Each number is 128 + 24 x the weight over the matrix's rms, rounded and kept within 0 to 255. Layers, rows and columns count from 0. Numbers have three digits each.

# layer 11 MLP down (transposed), 640x160, rms 0.059, rows 513-553, columns 80-159
117120143187162155108188162113130157118122114140140087092178101122141123093130129123128140093182157164125133100135106098107148102131145100130107117133108120113149084104142128128162159122088159163086129101115088124141110082096093123090138194
142122123145125150131175104135085164146143097169132177120118101118119137118144066131180147152118129128088167175150088096112096150105166148104088114085095126106108132152168154150142154154147139109157157127114090138098134122133117144157115132
144149143116118136132142105109156122121136130117136134162153116131118120171096141084091135137136142132130142159129114102164150105098127102143102114129122112142113173131106133136084152157146151152104156101102116101073151149115158101138139137
078120136133107143123136129110146123115163101124104135126101145179154128174101107140157118124141164138158148132092167141136126133103100120125125100078133160116136160147174127151168132134106071102145090144101126125129103113112120111152107131
114138101106127152130075139100159123184084142151105067064090126104149095147140119096125117141124117131143128132116053129124109074142089133150074108127085152104150133107119153124139164110087127159137122122114102163158132097115130091133170153
145092119161104088090101125121153115107137144151172147135111136135164134137134109134135088134189154163142176128126135093130140090134110113157150118192133127168104118165135142095145120143119118125129106104161163106124150146145128121108121108
152144135136152135133112128160077111082103106129098120125125147141095118147136139152125087116131146123169105146153145136158118095141149111130114128148093173148149103079149114124139133168091119115093142123135100130195110132116163151117113142
138153069121088149113154151124158178068119079083141097110083140106181109106142115107126100126105117131132136141123152153144124101122143103091109136117179139114143096098139127097116174092124105142073118136107131114130115147114133114132156156
148138116131131124083141110103106149129141136151116099096112153147068125118100104151114119109122119113111106141121081151160152128161107148163148105063103159136101124131136197109167163125118095119159149140138126136081212176096121149109146159
120129131127165110124119109094111160129166123115158123113088114135111135149161094151147091121110118106087134166097138123134129163110106139137088160081137132145116121112148136111143097125144106116084135109136144119096116115118092147148079155
120109138138130131128139136122140114123118153102150108107126068162118127091095092167134128126127134114124112083115129154119089091093166166106133074094091100098142172120140115099106109168094112095132144103128123111151083192126084138101146138
112132172166129156139152143129122128179115148077170107156152135150115139139177096079151138138144114155129158099149101126130124087069126113092128136107123120090143132104142119100159092119140131147099105130146173144110122131114084144156145160
129131114118125145143126109139092145127137137128132147127106120091152079119111110121080115134142083092133124106106126124096092131147130136110112101120114144111129123183111108122121142106147109130154146138142119124096192147168098133162125123
125167119148119143129140082129082133126133110109134086123119106100114157127100144106121159148141155114134141105111092167117143158126118144151116166129114129155151096107127149118091125129140152070082135132091157190115155077124091147128076165
131095096116125093146126141160127131127147132098138117145114129142161135127097112152102115134127148122121124157132116127111119130140127140149124092148116116100127122133107164143152154122134127185118127142170131128134154120146154152142128130
097108136117159096146111098108161125146154124092129125137137147131135086138136129159130120135142129088125142126155145109124130091121097100103104156123118119139090157138097107139148085113122110119109088111105132100161129130117139133086173140
145099135137158089160117111158167103128112121115131125172151110118119149121132142162129148109146110125125104133122111085178098150102135130120162076147126119137128145136123129136142146107150175132088109137125147163136116122107107111100121128
130132100129130124121123124130161135143089111137089114107130137094105108128106141076145138127170122138124133157118155146123155108112134135111097118126165069119122098091152146143139151168125173168131118107111091128097104126147108124117159108
136126175111134110144149143166120082127111082109148130119144111148101131126133127180110121110121103106116134153126075101123074120128165171112127144147167149150150118137146149142142108116148125113104160118125130141116124138159150152165185149
102150176153143129100101176089133178140116110102123143111137147165153107157143123105145109139141162161161085099136134121109205082110090107112149152119121158118146135074113106151118137131149140176148099130116157137150121133152153106140136126
103118150147122108166152159148126180164147099125120097121141102110134156134086109128099145127128154122153150132098099137139125144151184116087128126163157116151149141142083130092120157129142127094134149110141124108122109156130131104113112138
120114147116135113150104165145126148103152120088094073108043137121150136147182122125143120157147129129107143126117109115165158172189111143143091122110096131130114119138098062149043141131132135112147128089157180140132130120114132162124126101
096110103135140144124152128127132160110119127109129127121137131113128109124125106147084183146121130132149157141130107156116143123143167134122151143124178109115152117126108102139127094108135170114113151147120160157113128145151149132107153135
109162139120164113106114155107171142104138103141170140118129146103125096113144084151130159118118109150144117118142151143174141114165160119090130118137125100146124152102184125165198102125161130122103113087134124095115144124122154150139125152
129157094153162111132106094133115114127087163072120125141151100133121146140081151145120118121092160092145122154128102128129130134152120115090133117129101116113121105128118139126121125153137126124148113124159158135086140127116113147170107141
158186099091130147132108091197162137120155119150105109148122178118087111149125127118077170119155135136130134110135189147126139142150105129107085170141132154122101101112123136149098125104139121161139142134092186132144137110133183101076132169
140115095117153084146098146097108083134162149136110097106108161129170114119082099134123099128116120166095140092126142131139156126132097147116154106138103116140133101088130114167135155098105104136095144105155114096152114123124127136134119118
089166165111130132106103134120122123136147115121129171169118128140140124085101141129131125155132181139138087121132146146115086123152103143085136107141143142125161144127074118134107088120096143140144140137109135173090117108145153141149186111
124118151139151121107112118113121122096145119150159139117136182072134111117116160126124115127123146112115133162132113085171124117163082159156104112113135131106099139154141100124100160139130115117165117134122118154132142143126144119117153142
113160126125105124152158140145151115129178111158118117097149129111153122099119138142134120102124104126129132123132096115106093142111118129139098101127126130143125130126087142154129132109186157132133146135146128115114156072124124112141154121
148106120128096126118122143130137066164068114101133101145116139142102130125126167138116164109133148161117157103160147092120119086102162114113106148093127148129155139128150123096156158147100111149115153121105104131149119102190103079135100162
156127134174138114134152103135136138127116154139159131150130125104144105134163124138181128193161147114135116132118110110137161121123116113132123183150118157146144160137159117139090135140146116115160124136139114144119146154129150129112136089
095131137128154183138120108126105127132103082154097142096162129129149078092119113141126099146156130186132136153123117110133136099132136120158115102143160148125110133102163120118122140140093109108085153089083097156128123119120162093164119109
106122130131121150104124135088135149126123131114143114106105062122147139137126103137137157091120179101078128086145125122148137143131119121120114123131109131119117124158120138106110110120158140174170114130119122124070117130144097118147103119
180155152135138165111155124125161146101135103114093145112131121141120155110119122087167094111126148154164110111175157084139084144139124139135139142131127120107155131126137083148090140060150117141084141112134123131119151163149109149109122076
136144073124138141112111169183151119125141147125120161115124145094135115113114121105142093140143125093130128179145095155104144133144174163139134109173157103155123132115138186124143166106104116142105106090152157110130080106125159148162125152
110138088091143127136144101117122192099129115147101126122060131141117159112093136117091127125123145122099143110124160107171146163138147154120192088105125128109130138122127162134076155130123144133106119116136135111133116107156173111118137128
174135153143156124107100111084206105096176087086092147111127165156168192125135092149128117119089143110146144138132144165096125178103144117123130154146163153089127077142107163105144111112102126095138130093100113165111093095106131121107118099
127133098116120092131092124115159142153122109136107131121119082115095100048133103115119169139132125084162064101114091147202161106177090132150159107135184097074121132147120126151092145165157156127096090107138170183055160151109122097103119116
120161114121141168131122091118135099126143157150151089107129123094122126174157098117102117128141129157162097098156127111130066118158139126131128155141143103114124162132127134141114112141111120125124149121114180150106112121114136119108110152
119147096121141115123148064128171107114142155086114139132146105116130098129100144079137162148156158142116103149098118138145101091143120115125134092150099180153123114116132132210137092124136117118153152135125132109150091107139153144132119121
# layer 11 MLP up, 640x160, rms 0.0593, rows 514-553, columns 80-159
127108112102102107116157124143149125163144106147117083109159126138153111101144145134108139089109131165151091156133129169158145111129144147175127163086090083109110116134117160100154111120155163099133089108131132137179140063126105143146172152
130150133150117121134148130121109127079130103148153106104107166146131103116144126163139129135132158119137118129127122114101137139124144149130140127104131098113153113168125159130155107091141093103130106142134159160130129073170131127145147085
155155139123142115133122139123082117144134110135158136133136088138146103137102141087149172132119096170156079122171120145140076100148178130136160162138146099176117129132190166158144124169107177162085126084165093101152170079121146113122117095
119140106112122085161102171152129138088157093119173113109105134135109136169139153094127134098126160111156098114111119125124175161123148087096155142128131121113167087076146118112132125099125129171118114129117094108121130138094127154093131114
109149138121142138166122128087105137150141103153129103142107120139124112159126104143143114088146121107132141137179139109134121126150141115174107126126101112153117130157098145160065146132074159185125177120145102150190143155113129177130142112
142125155142107134131120162153083144112135127133123151131095133209128153150141147129166095111132114140165128112161082102146106118134129101127157096059113142158148129140159131179119170158174123169103145142131121101109133133068144149117140093
134149123113134112171120100150124113151156174154147098109170149110056133121080150125118091185097140107143106121120083121124122125137077134121131109106081130160133117157142131097178111152117136149141153155127063140127120159105154129133133136
159155143146101135118169091106121102087146134167186159099111107109085154163144119106115115189089136122173123173147114097128160094120132142102177134109128103096098129116153122123084120125139132168168129153141107114113112149142143102138093141
141106115146130134161104085175161115166092149147139153110191131109124148155109112117122153139169123130123143125158144114153117110128176116135104159168097116143106109120099128131115136131112165098151114189123108144121111102152130117156111118
123175111165148116130133137142107134133141149093148119166106148119136119156115138159178100152104143112115151126129123120149131144120105095080094128103139116151095116141117133138138153140108135081104126149127151132117161147129142165123085115
141177102157087156079105087087139103163104090153132121100118134142133102184148130111157115127141160117162089097128144113122093118154111132108150148071147135107129116168111108128091177075123110111145126132103122138101115107119158143100117110
135095152150127148159130142109156126170132108115140132104153160127130109123109131149144132136151133148162115164148164097166138136102117161149098132126157080147109146115143155117098104133102130122086122134130132126129147102110090106134146149
109117127142108128168095161121099120128164093144153116162143140092112111153152144151107161127141136092047123101158168150103124142111105137108160131135125153094124133139118109150151127119125097146130109113110121119168080157110131151094172132
168122134127092095110127125112123127147131109126114129132131171123108133094089157129162123150137105123120094109181159139121135122087148145181132134159110166117121123143081128147117138098117122128107142115177114137152133151110112118095130131
144088144130116129132110146118153111139138104155148141169127138091122145135144149082073146120127134141144079157118153157134125138134130123168137130149138145146155111107092179134127122135166114122104139164128121099134131122093143104134123122
138148131128133112113137140134095138126136132170121153131130079193091138138142106081161117106091143078107114131147150148137120113170112144083122123110115143101113054141119137150123115121132086136119087182150099143100149133139131102151134150
099091126128115105111123129083095127153138146149136146111134120101142078124148167126112123185128127171108171124144121129143119085162114117134110130112113145108131179138086111073136111107166106114124128079146143129131111120097128121131101123
136138129152128099149116112125115154130139126136155181121156144120143133151138121154184098140087173183155136119153139169123059117123127162142126081130126156106112125151116141109161115134176127137131138114142137086157114113096103130135071107
130162116154119139144118130136125143156108142117119095149162130130090075156129128153145172147087117120136156114130147170147147129111114153130130077090107113159106130147162125095123098129141160119051149168134096132113197146095131142110116152
132157146109157152076078141112151075143125170113117145132146106135106158119136121146112156125110158130112092117130099116138124093093115139115079146086130132152118133120179109147119105120117134140108086115078125120134108082087133132132152109
095137145152102138110147120098157139167148158120140175138133141128101104092105119107068114184124149156133133111117089123132139102104180135119121086148153113180193134169138185095138132150131101141129135130130072121163147113171151117152152120
149117116142106082117112122176112125164139148149100129111107111124116137135125139142142124142140114122147144094090127140143144142120153136101141118136114128131125158135153139125148087125143119140131125133163115118145095092120122114093168121
088122143121117144141126122114134081134138154146130110149167136096116167136130149148179169138178157126155110122110138115133110104153160134153167100125106141110115124148101188099098139106152113147143106145085145187129074129177093119162170134
152127143142162140134149131136077107133140135115117143115094168118114108149115149092141134131145139174148166129147088152082135079129115148148134161116163130153106133154088145161138116148131146153147125118148103105120145108105127126138145095
151142115131175104119152176110133161086112154142110133148148148151162126157157090136106139126126144163121125180161116149124130081140139119131113139126089080161166136170118160117118094107139120121195116113157113120098115173121072141126118115
144127112121128163173135124124130136122187118131160154107116110135104095145155197138118140158118105150165104113129140110155122119161133114130172160141118088140150078117143106134102151169110158120159097151131167175123152133134140117096110165
160063089121147123133135140134115124114115114154129133096135122094135142135115155126107084136167110102137143127152134123101145123134132129149133138103140118123130167104152163100085134114080131136140167107161110076168090146093117139131093111
115132113150166120152115166158136118145151137106113123108104108142093139130132113152116156187120130107113120129149098144090143125117178151091127127141112146167117135118118155143115126151121160108144149149140099114121144144151097141160153119
116126127162118142145133119147133151102124087099119119149122116113106099134140113164148163121096139070134127133115175115130126137164140098154105139154111125134110134136118157109111124130070130122111114114112135142111139114119166078139147134
104093121130105137177135136142116173114125122134127166108113092134119118144176118135142080139144120128141127127110134128165145125171137123114130143149127115086108084191151146134137105158125111136120150138110107099149152141079147117149177118
078125148138136146149145138114146096107158132096109147130105138117123115122095149162119123100158138124109106133131123152139136142167145150112149132095128081152136121134113141121148099154152146158112134107135136117136131085113129151166153177
125159132130098096156166137114154148140151156121149145130106108132131162158124118104120120096150098141106152107139153134114151156125138118103120176174135142134081132152108137147111127115124132173184113136150162095163157134142102146119139157
175119100092142108156174135111109158123145139145151102119156162125115123130112094144144104168133099126173103110095185140171185141128096126108114141109158131131148110116098157142137123120110138151146114132098140134125158130078154169136162159
164056094142102149113135101123142133117117113147165127131148137142153161164130145153106151091121126106183120146123125175129116175147112140155114129152086142100130152171132164172093135120152085094116128120143120169112165139116104136091133119
164121142129094134133094099099102137070139133153180155119083130139137142133086143106150112148095131166104119141165112145130097134146120133162098132128169175135189138133114107137112129107137145110174074142149179135118148106098116113115168146
125127116136135119093114132103146125138138107151145124129119116147140131122095078141155180096095132180096142094164137122142139136137109121123156094144124097158110108164121105124096168142156153144138142173127109179152165123102140128119092141
139122114135116118098119136121193092169110154146119152117194108139138108175125115123126070120175126117098149101102108126124155086102094109109112078110142112128140145141188149144118160116106102136093142087113094119162137130111157155134129125
132119169149086091101126087137129096116139124162146166148132178110117136151164083157097122130103164128142134149120132100125137126157108075154114097169135142118154149171090141144117089149147134184082109182155146103111099102216136149107071143
097145156142119119140141133096113161160109143152135107106133120109114107121115163138091141145121126116161106151115111170096149129125179142147153142153147103111129072104153144152124155146123141142110124180142124155184140116132161092143137160
133133121140129165132120144081109117093177124101130129166128134143134156154153137164144117109126139134108139162122173133174117108127107122104123153165141125087105094149116073152133199112184177112140144128152090107148173125098094137092144135